Weights of a small GPT-style language model, trained from scratch on English Wikipedia: untied embeddings.
Each number is 128 + 24 x the weight over its row's rms, rounded and kept within 0 to 255. Layers, rows and columns count from 0. The size above them is the row's rms in percent of the matrix's.

# layer 7 MLP down (transposed), 512x128, rms 0.345, rows 40-66, columns 0-127
size [ 92  89 105 108  99  98 100 108  97 106  97  95  94  89  93 102 102 101 103  93  88 100  95  74  98  82  95]
[[123 182 178 114 130 135 148 125 138 128 124 121 134 126 125 102 115 105  84 125 134 115 115 148 128 127 121 116 104  94 122 148 121 168 166 148 139  86 132 124  97  91 108 137 150 179 140 115 129 134 140 118  58 132 116 107 120 135 117 130 144 141 104 173  92 129 140 127 144 119 167 155 124 130 139 101 136  95 112 149  50 109 161 153 140 132 133 120 137 145 133 132 143 124 124 128 147 137 176 126 110 125 132 123 122 127 110  94 113 137  96 149 112 131  86 140 155 152  82 162 103 157  41 146 167 147 127 134]
 [115 146 143 125 167 142 101 100  84  99 104 119 137 139 134 140 160 115 175  81  76 150 159  87 147 132 142 139 151 170 149 119 154 159 120 124 146 123  97 139 157 110 100 164 109 167  88 139 124 140 103 137 103 149 141 142 174  97 130 126 104 125  94 120 120 154 111 164 152 130 149 108 101 123 140 151 107 111 129 143 147 186 122 116 140 165 142 145 131 121 119 113 113 143 143 105 129  92  95 147 130 125 138  66  99 122 158 132 117 110  95  83 170 110  93 143 118 107 169 106 142 137 135 138 161 144 119 137]
 [137  95 129 125 148 139  86 145 120 119  85 123 171 151  95 132  97 125 129 137 142 166 124 135 149 119 116 147 120 136  90 161 175 161 141 131 157 115 155 130 149 151 130 119 113 116 164 106 134 129 167 118 126 143  86 140 165 155 107 151 122 104 134 125 110 128 125 172 161 141  81 128 124 168 148  59 100 127 125 136  97 120  59 136 104 100 130 139 148 128 113 156 109  97 144 142 148 153 118 102 130 149 132 173 132 109 153 112 167 107 152 141 119 148  98 151 138 125  79  71 101 141 161 131 137 141 135 143]
 [119 180  99  96 153 113 117 156 138  99 110 145 145  88 121 108 135  79 177 121 136 156 108  98 154 160 125 140 108 105 144 118 115 122 147  93 160 113  95 164 101 148 120  99 147 156  93 119 166 114 125 120 147 148 117 110 128 136 116 129 123  75  99 125 160 137  97  82 144 125 102 138 127 135 136 134 151 165  97 143  84 136 139 160  87 138 148 126 162  99 125  99  70 143 153 135 149 145 125 103 114 131 141 138  85 175 101 152  95 171 118 138 124 113 105 163 108 159 135 111 141 141 141 131 154 132 118 124]
 [155 134 165 121 136 141 134 123 120 136  97 108 136 155 124 110 161 135 129 150 138 106 146 146 128 111 148 105 138 106 118 146 112 102 144 163 139 131 158 145 119 134 162 122 136 100 148 112 131 114 151 128 107 126 137 137 136  80 153 149 126 152 172 149 148 123 126 126 156 147 146 117 152  97 116  81 140  67 127 126 142 163 177 139 105 155 115 137 104  96 138  60  74 123 107 125 116 167  98  83 147 142 116  90 137 141 142  96 122 139 127 106 134 112 112 115 127 121 147 143  76 127 164  57 177  87 109  98]
 [ 83 120 104 136 135  98 143 117 114 129 166 152  95 127 148 136 111 110 152 117 111 136 112 162 127 127 154  84 146 122 113 129 137 134 104 156 115 100 122  96 168 161  97 142 145 150 139 141 104 128 109 135  74 121 133 139 126 144 120 151 154 158  85 138 128 156 146 172 114  46  91 137 131 125 116 120  99 169 124 105 113 117 102 148 123 103 155 113 125 110 107 151 109 151 152 105 111 153 120 164 100 117 130 123 114 162 170 125  96 113 115 153 125 151 156 107 138 104 136  88 149 168 186 136 174 162 138 111]
 [182 161 138 164  38 170 140  84 156 144 117 128 156 141 147 158  79 164 106 163 136 114 130 127 143 147 119 130 132 150 160 142 139 151 121 133 104  90 163 126 153 137 118 106 138 146 155 128  99 108  68  95 130 146 136 172 120 146 138 139 115 147 100 158 119 118 127 134 114 161  93 117 148  89 127 108 103 124 108 148 161 144 151 115 132 149  90 142 157 131 132 137 133 152  86 140 132 138 154 155 121 147 115 118 137 126 140 110 138 130 165 141 134 156  87 138 110 147 148  94 112  92 118 141 134 107 128 170]
 [127 106 106 147 152 139 122 124 134 130 163 152  81 105 130 159 155 133 137 101 131 152 115 148 121 118 100 124 155 107  68 147 134 152 131 128 111 104 160 149 114 140 129 144 101 142 151  96 141 155 167 125 123 176 131 125  89 183 140 116 163 122 163  99 111 132 163 130 110 132 133  88 153  96 109 161 105 162 100 144 111 113 145 133 144 110 133 134 117 117 131 177  90  92 156 134 100 151 141 126 173 136 107 140 175 138 152 141 120  95 129 130 157 133 143  89 142 108 206 156 156 107 119 109 128 121 160 105]
 [131 147 138 118 140 128  97  96  84 134 132 103  90  91 101  81 136 130  99 128 131 175 104 140 153 149 177 141 188 110 121 130 167 154  99 153 122 101 152 114 118 110 146 122 141 157 130 128 129 107 106 118 130  77 176 107 103 132 116 132 123 118 168 151 139 151 137 117 102 107 124 139 183 158 174 105 129 136 105 114 139 146 138 132 111 139 111  99 149 153 136 135 123 145 142 125 120 111 149 151  85 158 103 128 109  95 154 143 121 181 112 119 137  98 161 139 110 128 139 110 124 131 119 123  53 126 172 151]
 [131 176  72 110  83 115 104 115 129 149 115 103 139 160 153 150  79  89 125 107 148 114  98 123 177 174 121 140 128 139 113 118 172  96 112 134 116 130 170 121 142 121 153 137 109 152 115 154 177 126 119 149 154 144 105 183 113 142 170 122 127 113 165 116 115 116  67 101 115 164 138 130 131 152 118 108  97 127 126 125 101 167 165 170 157 134 152  96 133 123 156 154 131 140 131 128 172 152 138 135 135 112  92 110 132 111 148 136 131  83 115 163 113 127 138 126 112 120  98 129 108 150 108 126  99 108 120 135]
 [119 148  93 120 128 125 156 145 133 143 124 146 138 121 129 118 111 119 137 106  77 132 129 107  65 113 122 112 126 123 149 116 135 189 126 118 156 117 144  78 131 169 125 125 154 163 105 105 123 156 118 107 128 113 127 134  99 171 146 149 109 125 136 120 104 125 164 105 138  89  67 158 113 129 155 144 120 145 122 169 178 153 153 150 117 137 121 123 147 155 119 100  92 178 150  79 136 106 104 101 118  97 137 154 109 116 120 146 146 130 115 153 132 138 134 129  98 130 123  66 116 175 126  76 134 132 165  97]
 [135 154 142 140 137 159 125 161 127 115 156 166 123 138 153 119 147 121 121 167 131 150 156 135 167 104 123 102 112 117 125 124 145 144 160 100 144 121  95 158 120 112 128 152 166 161 139 116 155  79 132 110 127 117  98 140 154 128  95 131 153 127 152 137  93 167 105 168 124 175 154 107  98 160 128 155  99 137 138 149 149 115 107 108 124 130 144 161 113  71 112 131 140 112 167 100  92  82 167 133 118 112 112 118 117 127  87 116 112 147 160 127 104  85 105 116 115 158  63 153 127 111 112 105 149 156  82 113]
 [177 126 131 108  97 113 120 135 147 143 122 164 117 121 118 144 177  84 132 119 120 165 127 108 156 127 119 135 160 121 140 143  69  94 147 138 117 119 135 176 177 103 110 141 147 127 140 100 149 113  69 129 131 146 145 133  88 141 185 108 144 140  90 142 138 149 109 128 108 131 150 129 127 171 152 123 137 152 126 105 108 131 147 158 154 164 119 107 151 123 157 146 163 171 132 107 142 144 137  88  91 143 132 150 148 112 153  87 116 113 110 116 129 120 124 113 104  76 101 156 116 117 109 157 101 121 187 110]
 [138 143 142 130 154 147 179 117 131 105 117 124 128 133 130 152 141 138 125 121 121 132 140 111 127 137 179 105 101 143 174 136  97 153 122 178  89 144 122 178 142 147 146 104 132 131 139 159 106 175 115 154 127 182 116 154 133 112 111 124 112 103 111 152 113 142 155 110 116 164 149 141 115 121 142 138  88 109 161 130 127 127 100  93 136 130 115 147  92 146 164 166 174 139 116 124 128 139 121 159  74  88 136 107 193 131  84 113 140 155 112 164 157 170 103 124 100 152 174 135 121 124 113 126 156  99 127 109]
 [144 112  92 110 138 124  72 131 129 129 109 117 133 155 140 132 152  94 146 135 100 182 190 161 139 139 146 153 168 118 117 130  97  63 152 100 105 153 127 165 140 151 107 110 130 170  97 146 154 138 121 158 103 135 145 129 166 110 105 118 142 146 123  99 118 145 141 158 123 162 156  78 154 111 118 118 123 129 162 120  88 130 119 110 114 122 112 152 107 165 148 154 140 124 123 111 134 132 103 109 132 106 162  94 121 115 105 178 145 162 102 132 141 131 109 164 116  77 161 145 144 130 125 112 159 135 168 138]
 [135 153 148 110 125  73 128 112 100  67  97 114 169 126 126 100 113 129 122 121 147 112 165  93 147 106 140 111 151 159 125 112 153 151 140 137 125 126 121 136 169 104 119 193 156 122  91 153 128  95 127 119 131 161 122 138 145 131 129 166 123 147  88 104 110  94 134 132 133 105 157  67 113 113 112 117 123 139 103 161 142 159 112 121 124 133 146 113 144 159 104 133 160 111 120 146 113 150  98 140  98 113 179  71 147 178 101 133 139 145 144 132 122 126  97 144  88 138  93 186 125 125 134 125 129 105 131 151]
 [107 122 152 114 111 173 149 134 122 136 191  74 196 131 118 141 120 152 134 123 161 160 150 138  92  93 172 113 125 128 112 112 159 197 122 126 112  92 131 117 109 146 141 150 148 128 105 119 125 120 111 112 132 158 120 180 126 127 157 119 147 107 129 125 131 122 130 135 135 125 137 143 149 140 116  92 127 107 110  98  97 125 101 110 151 132 110 138 116  98 127 116 189 155 130  60 162 144 116 108 141 147 166 139 179 161 167 124 130 149  89 128 130 156 130 129 107 129 125 121 143 140 112  97 121 157 158 122]
 [111 138 162 120 102 142 128 141 125 134 139  97 113 122 108 128 166 144 110 105 139 126 120 116 109 161 114 188 122 155 132 121 157 112 125 150  91 113 114  94 122 116 121 154 150 157 152 120 119 104 162  98 143 118 126 121 131 123  90  85 132 157 146  96 163 112  88 125 117 140 144 136 154 122 150 118 121 126 117 118 152 157 164 124 136 139 119 130 171 109 161 120 163 166 153 135 103 113 152 168 102 116 135 134 117 105 108  85 146 125 152 143 165 114 127 121 153  64 171  94 158  56 110 107  85 155 179 131]
 [ 95  81 128  81 116 155 119  98  69 138 104 137 162 114 123 109 120 109  97 133 158 102 149 110 149 145 152 142 103 141 151 138 124 100 149 122 147 123 149 157 137  85 100 122 143 107 130 126 128 123 158  99 123 160 162 134 134 181 122 169  96 132 134 135  79 164 116 132 143 109 117 120 116 141 101 137 141 110 124 138 128 155 105 135 138 113 193 121  98 139 128  92 172 149 141 156  93 144 103 140 149 119  99 143 141 101 132 138 185 132 113 103 103 116 116 106 102  94 139 150  79 114 124 137 100 101  74 132]
 [116 136 123 126 155 182 136  72  97 142 122 129 136 140 148 173 112 168 116 140 130 102  83 103 143 137 124 118 149 135 124 125 100 169 109 129 116  92  99 153 135 128 113 141 141 129 130 165 130  90 148 134 146  89 187 130 159 124 130  65 128 137 100 147 136 138 109 127 118 139 120 130  96 112 103 108 187 125 151  81 101 161 139 130 112 157 138 119 143  90 128 155 121 147 119 154 130 119 132 129 129 188  99 140 136 120  63 108 145  98 120 109 124 169 123  84 146 142 125 119 138 141  97 110 103 162 106 127]
 [135 149  68 120 122 124 144  97 123 113 114 116 124 135 128 139 126 165 120 125 145 128 148 133 115 106 110  98 114 135 128 169  84 155 118  99 117 149 121 138  91 121 108 163 107 140 123 121 158 152 111  93 145 161 124  96 148 170  84 100 124 126 129 112 121 132 149  86  58  96 181 124 126 201 115 154 146 133 121 140  97 168 118 128 130 116 141 100 131 123 129 119  86 114 140  82 106 156 129 182 141 139 163 113 109 148 153  92 160 155 129 141 130 105 131 127 150 127 116 113 100 120 109 154 163 124 168 107]
 [110 172 122 128 139 147 141 135 154 152 107 130  95 165 124 148 114 139 140  98  79 158 136 144 136 141 125 122  94 138 104 145  33 138 124 110 124 164 155 104 144 127 134 160 140 131 133  98 100 158  98 135 116 104 119 116 115  99 156 150 142 121 100 106 127 128 117 154 132 158 155 114 136 126  94 160 117 166 149 141 142 158 132 136 119 114 152 122 101  97 140 106  97  96 103 135 122 126 131 119 142 146 113 139 140  92 125 121 147 122 130  83 153 126  93 119 112 158 182 143  73 169 147 110  90  87 180 153]
 [149  88 128 170 130 144 107 113 104 146 121 136 134 121 127  89 111 150 130 103 139 125 137 124 103 115 153 126 134 105 143  94 124 127 159 140 113 116 108 159 113 150 124 140 144  64 138 122 164 116 158 124 163 167 171 127 165  92 134 110 146 107 150 155 101  88  91 116  83 146  77 126 147 116 133 108 142 103 117 137 152 136 146 113 161 115 118 110 112 134 137 144 147 137 120  77 129 174 134 144 125 141 111 109 192 147 133 127 119 150  97  74 142 160 147 137 177 141 139 123 146 111  81 105  85  87 139 156]
 [148 106 127 132 114 132 139 125 129 121 147 102 131 126 111 151 150 145 115 167  99 152 128 123 113 122 163 160 101 145 155 151 151  26 129 109 175 119 120 150 136 108 136 144 132  99 134 144 118  92 113 124  83 110 104 150 100  90 113 122 138 126 139 122 149 112 150 111 109 130 204 166 122 133 146 133 127 156 166 159 136 164 131 113 130 136 117  81 103 107 153 154  83 143 138 136 139 167 120 124  85 122 125 108 100 138 118 157 106 152  69 133  91 119  95 142 126 127 162 147 136 133 150 152 123 151 143 126]
 [103 137 135  82 154 114 160 160 143 130 136 158 115 161 117  96 124  92  94 136 126 102  65 118 127 135  99 105 132 100 128 107 111 122 119 135 153 142 106 123 158  82 141 125  90 111 138 122 137 135 166  88 133 132 150 131 110 165 165 150  95 105  78 125 134 117 148 113 106 132 164 129 112 139 132  91 156 107 173 161 122 155  88 135 105 114 115 144 155 135 103 152  76 143  76  98 143 138 153 132 114 156 175  95 109 139 131 127 108 130 147 146 112 135 102 138 100 139 137 130  94 129 147 135 153  86 125 178]
 [131 124 153 192 163 121 107 131 162 145 127 148 155 123 129 142 122 128 131 127 152 134 114  79 127 135 110 113 129 140 147 140 159 194 128 128 140 123 132 118 136 163 122 169 119 158 155 132 129 141 122 194 139 138 136 124 137 145 144 110 147 120  63 121 144 126 127 119 126 211 117 138 114 112 128 167 122 129 146 121 139 155 124 123 169 144  76 183 121 132 108 101 161 111 128 122  96 155 149 149 138 118 159 150 109 153 128 150 151 133 127 129 118 142 139 162 133  60  80 133 106 104 137 127 121 172 113 131]
 [117 154 107 131  89 137 144 124 126 116  98 131 101 115  88 159 119 125 137 152 142  96 146 117 127  97 112 151 179 112 169 105 128 144 174 102 138 128 152  97 116 124 106 165 118 110 112 141 124 142 153 116 100 126 140 130 147 168 136 141  75 114 104 103 136 110 105 186 186 189 110 130 132 140 138 150 153 104 102 110 109  80 157 114 128 114 128 177 152 112  82 124 113 117 125  81 120 123 125 156 130  93 152 133 104 131 107 140 109 124 157 120 112 108 155 138 157 118  99 113 159 109 154 106 173  94 126 116]]
# layer 7 MLP up, 512x128, rms 0.318, rows 41-67, columns 0-127
size [ 89 102 100  99 101  97 108 104 102  92  94 100  99 102 102 109 102 101  98  88  99 102 112  98 102  95 101]
[[129 154 173 103 123 117 167 143 155 147 118  93 116  70 127 106  92 145 155 113 140 141  86 134 152 160 100 120 143 146 142 113 145 115 122 149 111 163 106 112  98  91 165 125 123 140  96  94 107 129 139 129 111  96 101 112  88 121 107 161 144 141 127 151 168  96 149 132 149 116  88  97 128 113 119 122 100 142 134 117 143 183  96 145 162 140 103 146  91 106 144 177 124 107 164  93 131 167 112  95 123 104 109  91 134 128 147 102 126 119  91 155 130 150 158 130 158 139 125 151 150 103 150 159 168 113 118 110]
 [127 156 134  96 133 155 113 124 133 143 139 101 143 101 116 140 127 156 165 106 115 133  69 115 154 168 165 104 179 132 109  92 121 155 104 171 141 144 131 147 110 120  85 122 126 119 100 124 128 110 185  98 132 108 172 131 165 148 119 147 111 155 149 108 143 121 141 100 106 167 144 149 119 114 209  91 102 106 115 156 107 131  94 135 146 119 105 123 151 118  99 134 120 117 152 172 136 132 116 135 160 117 136 148 160 129 100 173 117 106 135  95 173 136 117 150 158 143 130 166 130 116 146 123 134 156 109 133]
 [137 161 205 134 147 124 126 153  76  78 156 120  81  83 111  99  89 113 167 127 113  93 129 155 147 138 121 123 146 125 143 115 124 131 113 116 151 100  94 108 157 144 136 143 132 125 139 138  95 125 106 141 162 129 143 159 115 143  75 146 141  94 151 153 123  83 133 167 115 145 130 114 140 101 146 137 139 120 135  99 105  69 106  99 156 146 121 136 106 132 151 109 115 129 157 144 152 145 155 131 148  93 110 116  79 141 144 171  93  99 137 120 139 137 104 132 115 116 129 100 139 160 144 125 120 146 169 155]
 [134 127 148 124 159 119  75 120 137 179 110 110 107 136  76 109 127 114 124  99 151 103 140 150 121 152 114 112 157 102 136 106  98 147 138 175 164 139 103 111 124 110 117 147 157  89 124  91 143 115 104 104 144 107 131 135 126 153 110 142 116 123  76 160 119 130 112  96 125 112 184 126 119 128 133 112 159 105 146 121 139 140 120 126 144 115 165 122 121 140 123 138 118 136 154 114 145 115 151 153 153 146 136 167 135 132 143 139 132 172 150 113  99 125 153 158 218 122 153 140 158  48 116 111 152 107 129 101]
 [157 142 153 172 109  93 131 127 160 125 114 140 116 108 153 127 162 125 159 111 111 172 133  74  96 132 114 109 115 105 146 142 123 150 157  85 145 140 117 138 139  72 131 130 152 111 123 153 116 122 154 115 118 111 162  83  79 130 124 131 127  73 106  78 133 130 134 109 142 110 173 105 132 134 125  92 148 129 102 124 105 108 116 122 153 109 140 105 163 138 154 107 132 102  89 126 134 127 133 131 196 155 105 117 128 123 159 102 132 130 132 113 140 141 166 129  91 115 122 127 155 146 108 111  80  71 142  87]
 [ 69 116 180  88 161 129  90 155 144  86 110 147 119 128 170  95 141 107 150 143  79 132 135 104 131 183 137 115  91 122  88 155 110  82 115  87  79 169 119 121 154 135 107 140 145 112 129 113 106 117 149 108 121 144 151 105 135 106 127 175 106 136 161 148 132 108 141 135 179 136 109 107 123 136  96  98 124 133 132 122 101 129  75 110 152 120 141 109 125 139 121 129 138 146 154 107  99 118 110  97  91 152 104 150 103 151 122 115 116 141 119 133  99 140 136 130 142 126 158  90 174 111 135 109 108 116 138 105]
 [121 157 163 159 115 159 104 134 104 150 138  85  82 112 138 124 138 134  95 148 103 145 135 168 118 127 124 104 108 106 128 130 107 129 103 107 127  83 138  72 140 122 158 126  88 123 162 120 137 143 124 124 148  88 143 118 138 126 177 148 114  99 134 120 173 114  89 178 113 153 139 140 149  94 163  83 156 122 145 124 125 147 124  88 157  83 162  87 135 163  73 145 134 100 151 125 145 136 133 150 136 112 162 130 146 137 165 120 152 109 160  96 131 135 137 126 102 104 160 147 148 155 141 134 156 141 157 115]
 [101 107 144 148 145 112 139 154 108 128 134 136 119 137 133 122 201  71 125 138 162 154 138 113 148  65 163 101 125  92  95  94 124 165 157 112 147 122 133 141 122 142 150 103 130 118  88 134 125  86 134  87  93  89 127 121 104 143 162 141 110 125 128 145 146  98 117 140 168 100 148 135 114 158 165 142 102 116 110 138 122 134 138 117 144 114 148 121 146 109 116 148 168 138 120 138  95 156 112 160 153 172 111 131 145 170 164 144 124 119 135 156 116 138 148 147  82 144 186 137 128 111 120 119 166  91 148 141]
 [126  88 135 153 114 103 135 150 105 131 138 127 117 171 162 132 179 132  77 119  98 128 137 101 127 165 116  97 117 142 105 108 112  90 119 136 115 105 131 140 114 117  89 135 170  61 160 119 114 140  93 123 105 118 117 149 127 115 130 130 146 110 139 201 131 163 134 150  73 170 138 143  98 139 140 134  88 141 137 130 116 193 114 111 164 134 147 120 130 129 133  81 153 143 106 139 126  97 129 165 106 137 149 154 133 122 149 133  96 135 128  96 149 126 134  99 108 141 125  90 105 113 132 159 148 113  82 128]
 [131 133 145 149 122 142  96 143 116 160 116 134 134 109  94 138 166 124 126 141 155 126 157 123 130  94 118  95 136 157 122 121 146 117 131 113  87 122  94 108 124 133 120 154 120  88 193 124 155 148 140 141 130 148 186 138 122 121  87 120 116 194 140 140 112 149 102 135  71 119 111 121  96 127  90 132 147 137  96 135 140 135  90 127 130 121 184  93 146  58 137 146 162 132 141 136 120 143 131 149 132  99 112 131 140 145 147 138 166 113 104 122 159 118 158 139 190 139 120 121 108  96 160 123 102 176 109 110]
 [141 126 111 121 143  99 136 102 101 114 118  94 117 140 128 112  87 131 168 108 139 143 163 176 143 124 117 135 146 103 130 103  42 154 120 111 125 125 122  86  97 122 157 125  71 134 174 157 120 114 133 141 116 108 145 147 120 106 124 120 110  94 163 107 143 118 172 101  74 135 117 160 114 105 122 145 147 169 172 122 153  80 107 118 122 169 120 134 144 132 131 121 142 114 105 159 123 124 114 118 124 159 121 116 132 103 111 132 118 133 148 138 168 126 156 194 145 143 182  94 128 143 111 109 124 111 137 122]
 [117 143 135 140 188 134 100 160 134 134 117 104 112 110 125 109 108 118 182 128 104 126 132  93 107  72 120  74 121  97 115 128 173 166  90 104 144 129 121 117 137 126 155 116 135 110 141 160  78 120 128 125 136 125 108 121 154 162 130 167 100 164 131 143 174 127 131 142 170 152 154 111 144 102  95 138 106 168 105 132 113  83 121 161 107 122 115 143 140 113 166  99 167 100 123 115 117 144  98 158 156 112  97 101 132  98 158 163 114 107 105 111 186 114 150 150 152 123 150 139 132 137 119 130 137 148 120 139]
 [110 110 112 163 151 152 126 176 165 116 128 142 166 115 120 112 119 122 190 168 145 136 124 115  86 137 154 137  97 170 139 167 141 113 140 131 134 135  88 153 111 140 135 145 163 131 123 154 192 143 161 109 120 107 149 113  98 126 117 146 131 137 124 137 114 101 109 145 102 117 135 100 145 128 149 115 122 121 131  89 114 106 115  96 116 140  94 142 155 138 129  68  83 110 100 128 125  96 113 131 111 134 150 124 102 120 152 173 165 117 177 163 124 102 121 125 138  98 128 102 136 142 150 105  97 102  80  79]
 [ 97 148 104 101 126  96 135 117 146 157  96 140  63 152 121 122 127  87 129 108 156 106 119  85 125 140 158  91 152 148 143 123 184 148 135 139 119 146 124 163 160 114 143 138 176 106 136  99 108 135 128 140 154  99 105 127 118 141 159 173 124  54 132 153 149 109 134 120 147 126 100 155 105 172 137 116 171 121 135 169 183 111 138 150 151 143 162 121 145 155 126 141 150 101 144 157 106 105 136 133 142 164 130 146 151 107 138 141 128 110 112 161 165 118 138 146 158 106 129 131 146 136 157 129  93 147 116 110]
 [155 126 103 108 126 106 154 108 116 168 114 116 119 109 138 128 158 108 140 145 107 144  90 131 150 146 117 117 144 131  79 111 112 144 184 162 118 113 115 102 121 114 132  59  95 121  99 122 146 118 111 117 155 133 122 113 138 156 106 128 101 146 127 116  90  93 143 130  98  87 143 105  89 155 155 134 116 122 128 109 101  76 155 103 167 111 141 146 174 103 145 137 150 134 130  84 163 183 124 115 127 134 122 127 123  90 120 161 137 114 123 171 171 132 125 141 132  75 178 150 106 167 134 139 150 124 128 147]
 [153 125 120 136 124 129 141 144 105 179 138 133  96 117 115 114 139 108 131 124 116 132 145  80 116 144 155 147 119 111 147 129 149 203 150 108 137 104 127 161 130 154 126 125 190 140 126 126 118 113 162 161 179 122  83 111 145 145 106 145 102 111 185 101  95 121 148 117 114 130 125  89 167 169 147 108 118  72 149 117 145 138 133 131 166  98  93 143 126 121 124 193 126 100 142 143 136 123 144  73  89 157 113 148 113 121 120 151 142 134 109 131  77 144 111 113 128 124 129 128 141 100 122 140 152 159 147 122]
 [131 110  92 178 181 139 136 133 114 107 126 172 132 186 111 119 114 125 150 173 117 133  88 118 148  79 101 132 132  98 132 146 124 103 148 107 125  93 138 166 170 147 122 133 110 132 130 159  88 148 114 161 134 129 114 109 131  92 113 182 156 125 148 111  87  92 113 181 142 113 128 149 122 136 134 151 149 122 141 141 119  95 119 138 137  88 123 131 115 134 112 133 131 122 123 143  88 146 126  87 108 102 108  87  99 156  75 139  83 135 132 111 116 135 152 102 126 111 125 141 151 178 133 111 140 136  84 131]
 [155 177 168 112 116 158 111 149 127 111 118 163 137 154 125  92 142 175 163 124 131 155  83 158 147 141  84 111 133 124 149 132 116 125 137 146 132 151 165 111 105 157 124  93 161 110  93 108 138 126 117 132 135 139 148 117 132 138 108 121 114  96 159 120 113  87 140 162 187 138 104 138 128 144 104 114 164 106 114 159 189 126  85 125 110 120 110 139 104 129 124 155 104 144 127 119 152 150 104 145 139 153 122  89 160 103  63 142 175 138 109 104 114 108 150 131 139 112 107 128 128 166 144 167 151 125 159 108]
 [132 126  80 127  91  80 123 141 151 151 108 104 144 145 149  99 140 135 171 160 143 142 101 151 139 156 111 126 110 133 120 111 141 115 133 162 140 192  88 157  89 166  95 122 147 143 128 180 100 168  88 145 106 144 118 122 109  76  69 137 145 162 150 114 105 110 154 133 121 112 127  86 100 160 144 173 175 132 139 125 135 152 116 142 138 123  92 159 123 123 104 146 146 123 130 129 135 109 164 107 133  85 159 137 140 133 101 112 124 100 138 133 159 114 127 152 130 145 139 131  99 124 101 153 137 135 151 101]
 [ 96  94 175 121 120 122 107 102 122 135  93 140 161 116 126 120 120  92 128 144 129 153  86 143 136 137 142 117 131 100 113  78 114  97 140 174 112 146 161 116 153 102 121 106 102 137 125 117 127 125 106 122 108 105 113 126 111 154 187 106  99 130 152 147 135 155  69 142 154 132 139 141 130  88 125  67 127 115 133 111 172 148 132 119 126 118 160 145 135 117 115 121  96 113  83 103 134 126 108  91  94 117 136 138 151  63 125 120 116 148 104 167 148 126 106 139 117 166  99 111 174 127 182 101 140 144  96 131]
 [162 128 164 118 135 143 124 148 142 141 127  95 145 115 105 107 111 129 138 178 166 156 105 115 146 159 148 111 139  90  91 121 133 101 145 134 152 102 149 166  76  78 136 133 152 146 153 143 164  82 125  69 157 143 141 120 149 101 169 128 123 170 111  99 164 129 125 144  96 155 132 152 107 113 128 107 131 109 111 104 124 149 139  92 130 112 145  86 189  99 102 134 146 126 141 117 141 115 131 140 162 126 151 114 102 112 169 103 134 133 104 101 141  87 101  98 107 128 105 137 146  91 160 112 125 132 131 155]
 [163 130 157  86 103 158 126 147 110 101 126 115 129 192 133 157 149 126 122 163  78 111  99 147 124 129 120 135 125 140 132 146  80 120 109 114 171 129 122 136 114 146 108 144 134 110 147 111 107 135 126 178 118 161 115 161 110 129 105 122 121 127 117  98 117 104 149 142 124 115 110 119 125 139 135 135 165  65 133 146 128 125 133  88 119 190 129 142 136 123 134  87 157 173 114 134 119  99 109 118 165 129 127 123 100  98 204 153 160 115 153 125  82 142 145 153 131 152 113 113 113 148 165 121 174 156 114 146]
 [126 143 117 161 103 111 135 123 137 105 127 165 102 128 150 120 131 123 136 133 116 112 165 130 123 139 109 168 168 141 133 144  95 108 125 112 127 150 137 130 141 146 115 127 148 135 140 128 122 150 149 108 119  78 121 149 151  95 162 118 141 107 149 123 144 158 172 161 106 115 176  87 106 161 156 103 139 161 134 107 158 134 122 132 120 134 143 104  63 102 118 169 117 133 126 137 119 153 109 158 172 165 152 130 142 152 124 154 132 174 111  91 157 100  90  94 152 176 130 193 134 139 132 136 181 116  97 163]
 [119 117 150 129 107 120 175 155 112 135 131 115 130 143 185  79 119 132 140 115 165 123  90  90 149 143  92 103 111 132  98 117 148 160 136 132 127 135 141 132 158 113  99 134 132  99 162  97 114 138 139 116 148  56 122 180 161 130 128 146 121 151 144 116  95 107 129 134  85 130 133 145 135  87  86 139 150 130 158 130 143  91 121 105  94 117  91 158 124 182 135 126 175 142 122 108 153 183 118 111 156 157 155 117 161 123 168 149  98 134 134 166 129 159 117 140 151 107 111 113 102 137 139 115 126 126 142 124]
 [108 125 101 117 129 124 130 157 183 128 108 170 130  96 130 109 104 126 105 155 141 163 141 114 148 105 105 103 133 133 139 160 114 128 192 109 146 101  94 152 146 117 112 117 131 126 135 111 186 128 119 129 131  97 146 101 112 136 136 133 162 107 155 126 108 121 139 120  90 122 121 134 104 157 122 138 140 109 128 107 154 110 138  99 109 128 134 159 118 139  68  86 171 122 125 150  71  99 111 171 131 114 148 177  85 150 139 126 141 167 111 115 133 144 166  99 102  92 110 128 137 134 125 123 141 172  73 165]
 [178 118 128 188 157 130 158 108 122 141 157 169 106 111 151 118 100  98 132 155 106  99 149 119 120  95 132 106 116 151 101  95 117 117 127 134 128 127  95 119 107 137 133 162 146 148 153 140 121 101 175 146 128 130 167  86 146 109 127 151 134 138 137 145  97 152 146 129 153 127 147 114 123 148 107 149 147 163 177 133 145 141 127  86 135 119  72 157 124  88  97 120 171 125 107 172 112 111 124 113 120  96  91 155 115 112 132 128 120  87 152 162 154  81 104 126 135 142 142  70 114 123 106 152 104  94 138 128]
 [118 135 122 110 110 137 170 124 153 132  87 109 152 148 146 162 127 136 163 133 108 201 158 164 132 122  98 119 175 154  71 151 134 124 136 143 118 115 133 113 112 127 189  98 168 151 139 101  96 120 135 175 142 119 128 169 123 144  89 134 130 133 168 150 139 121 126 164 116 102 132 144 124 118 149 142 163 101 132  92 115 110 177 118 106 115 100 174 116 148 151 142 145  87 158 113 130 132 122 130 138 136  99 109 114  95 136  95 108 145 167 144 111 113 128 129 143 124 138 171 124 147 159 159 112 119 166 145]]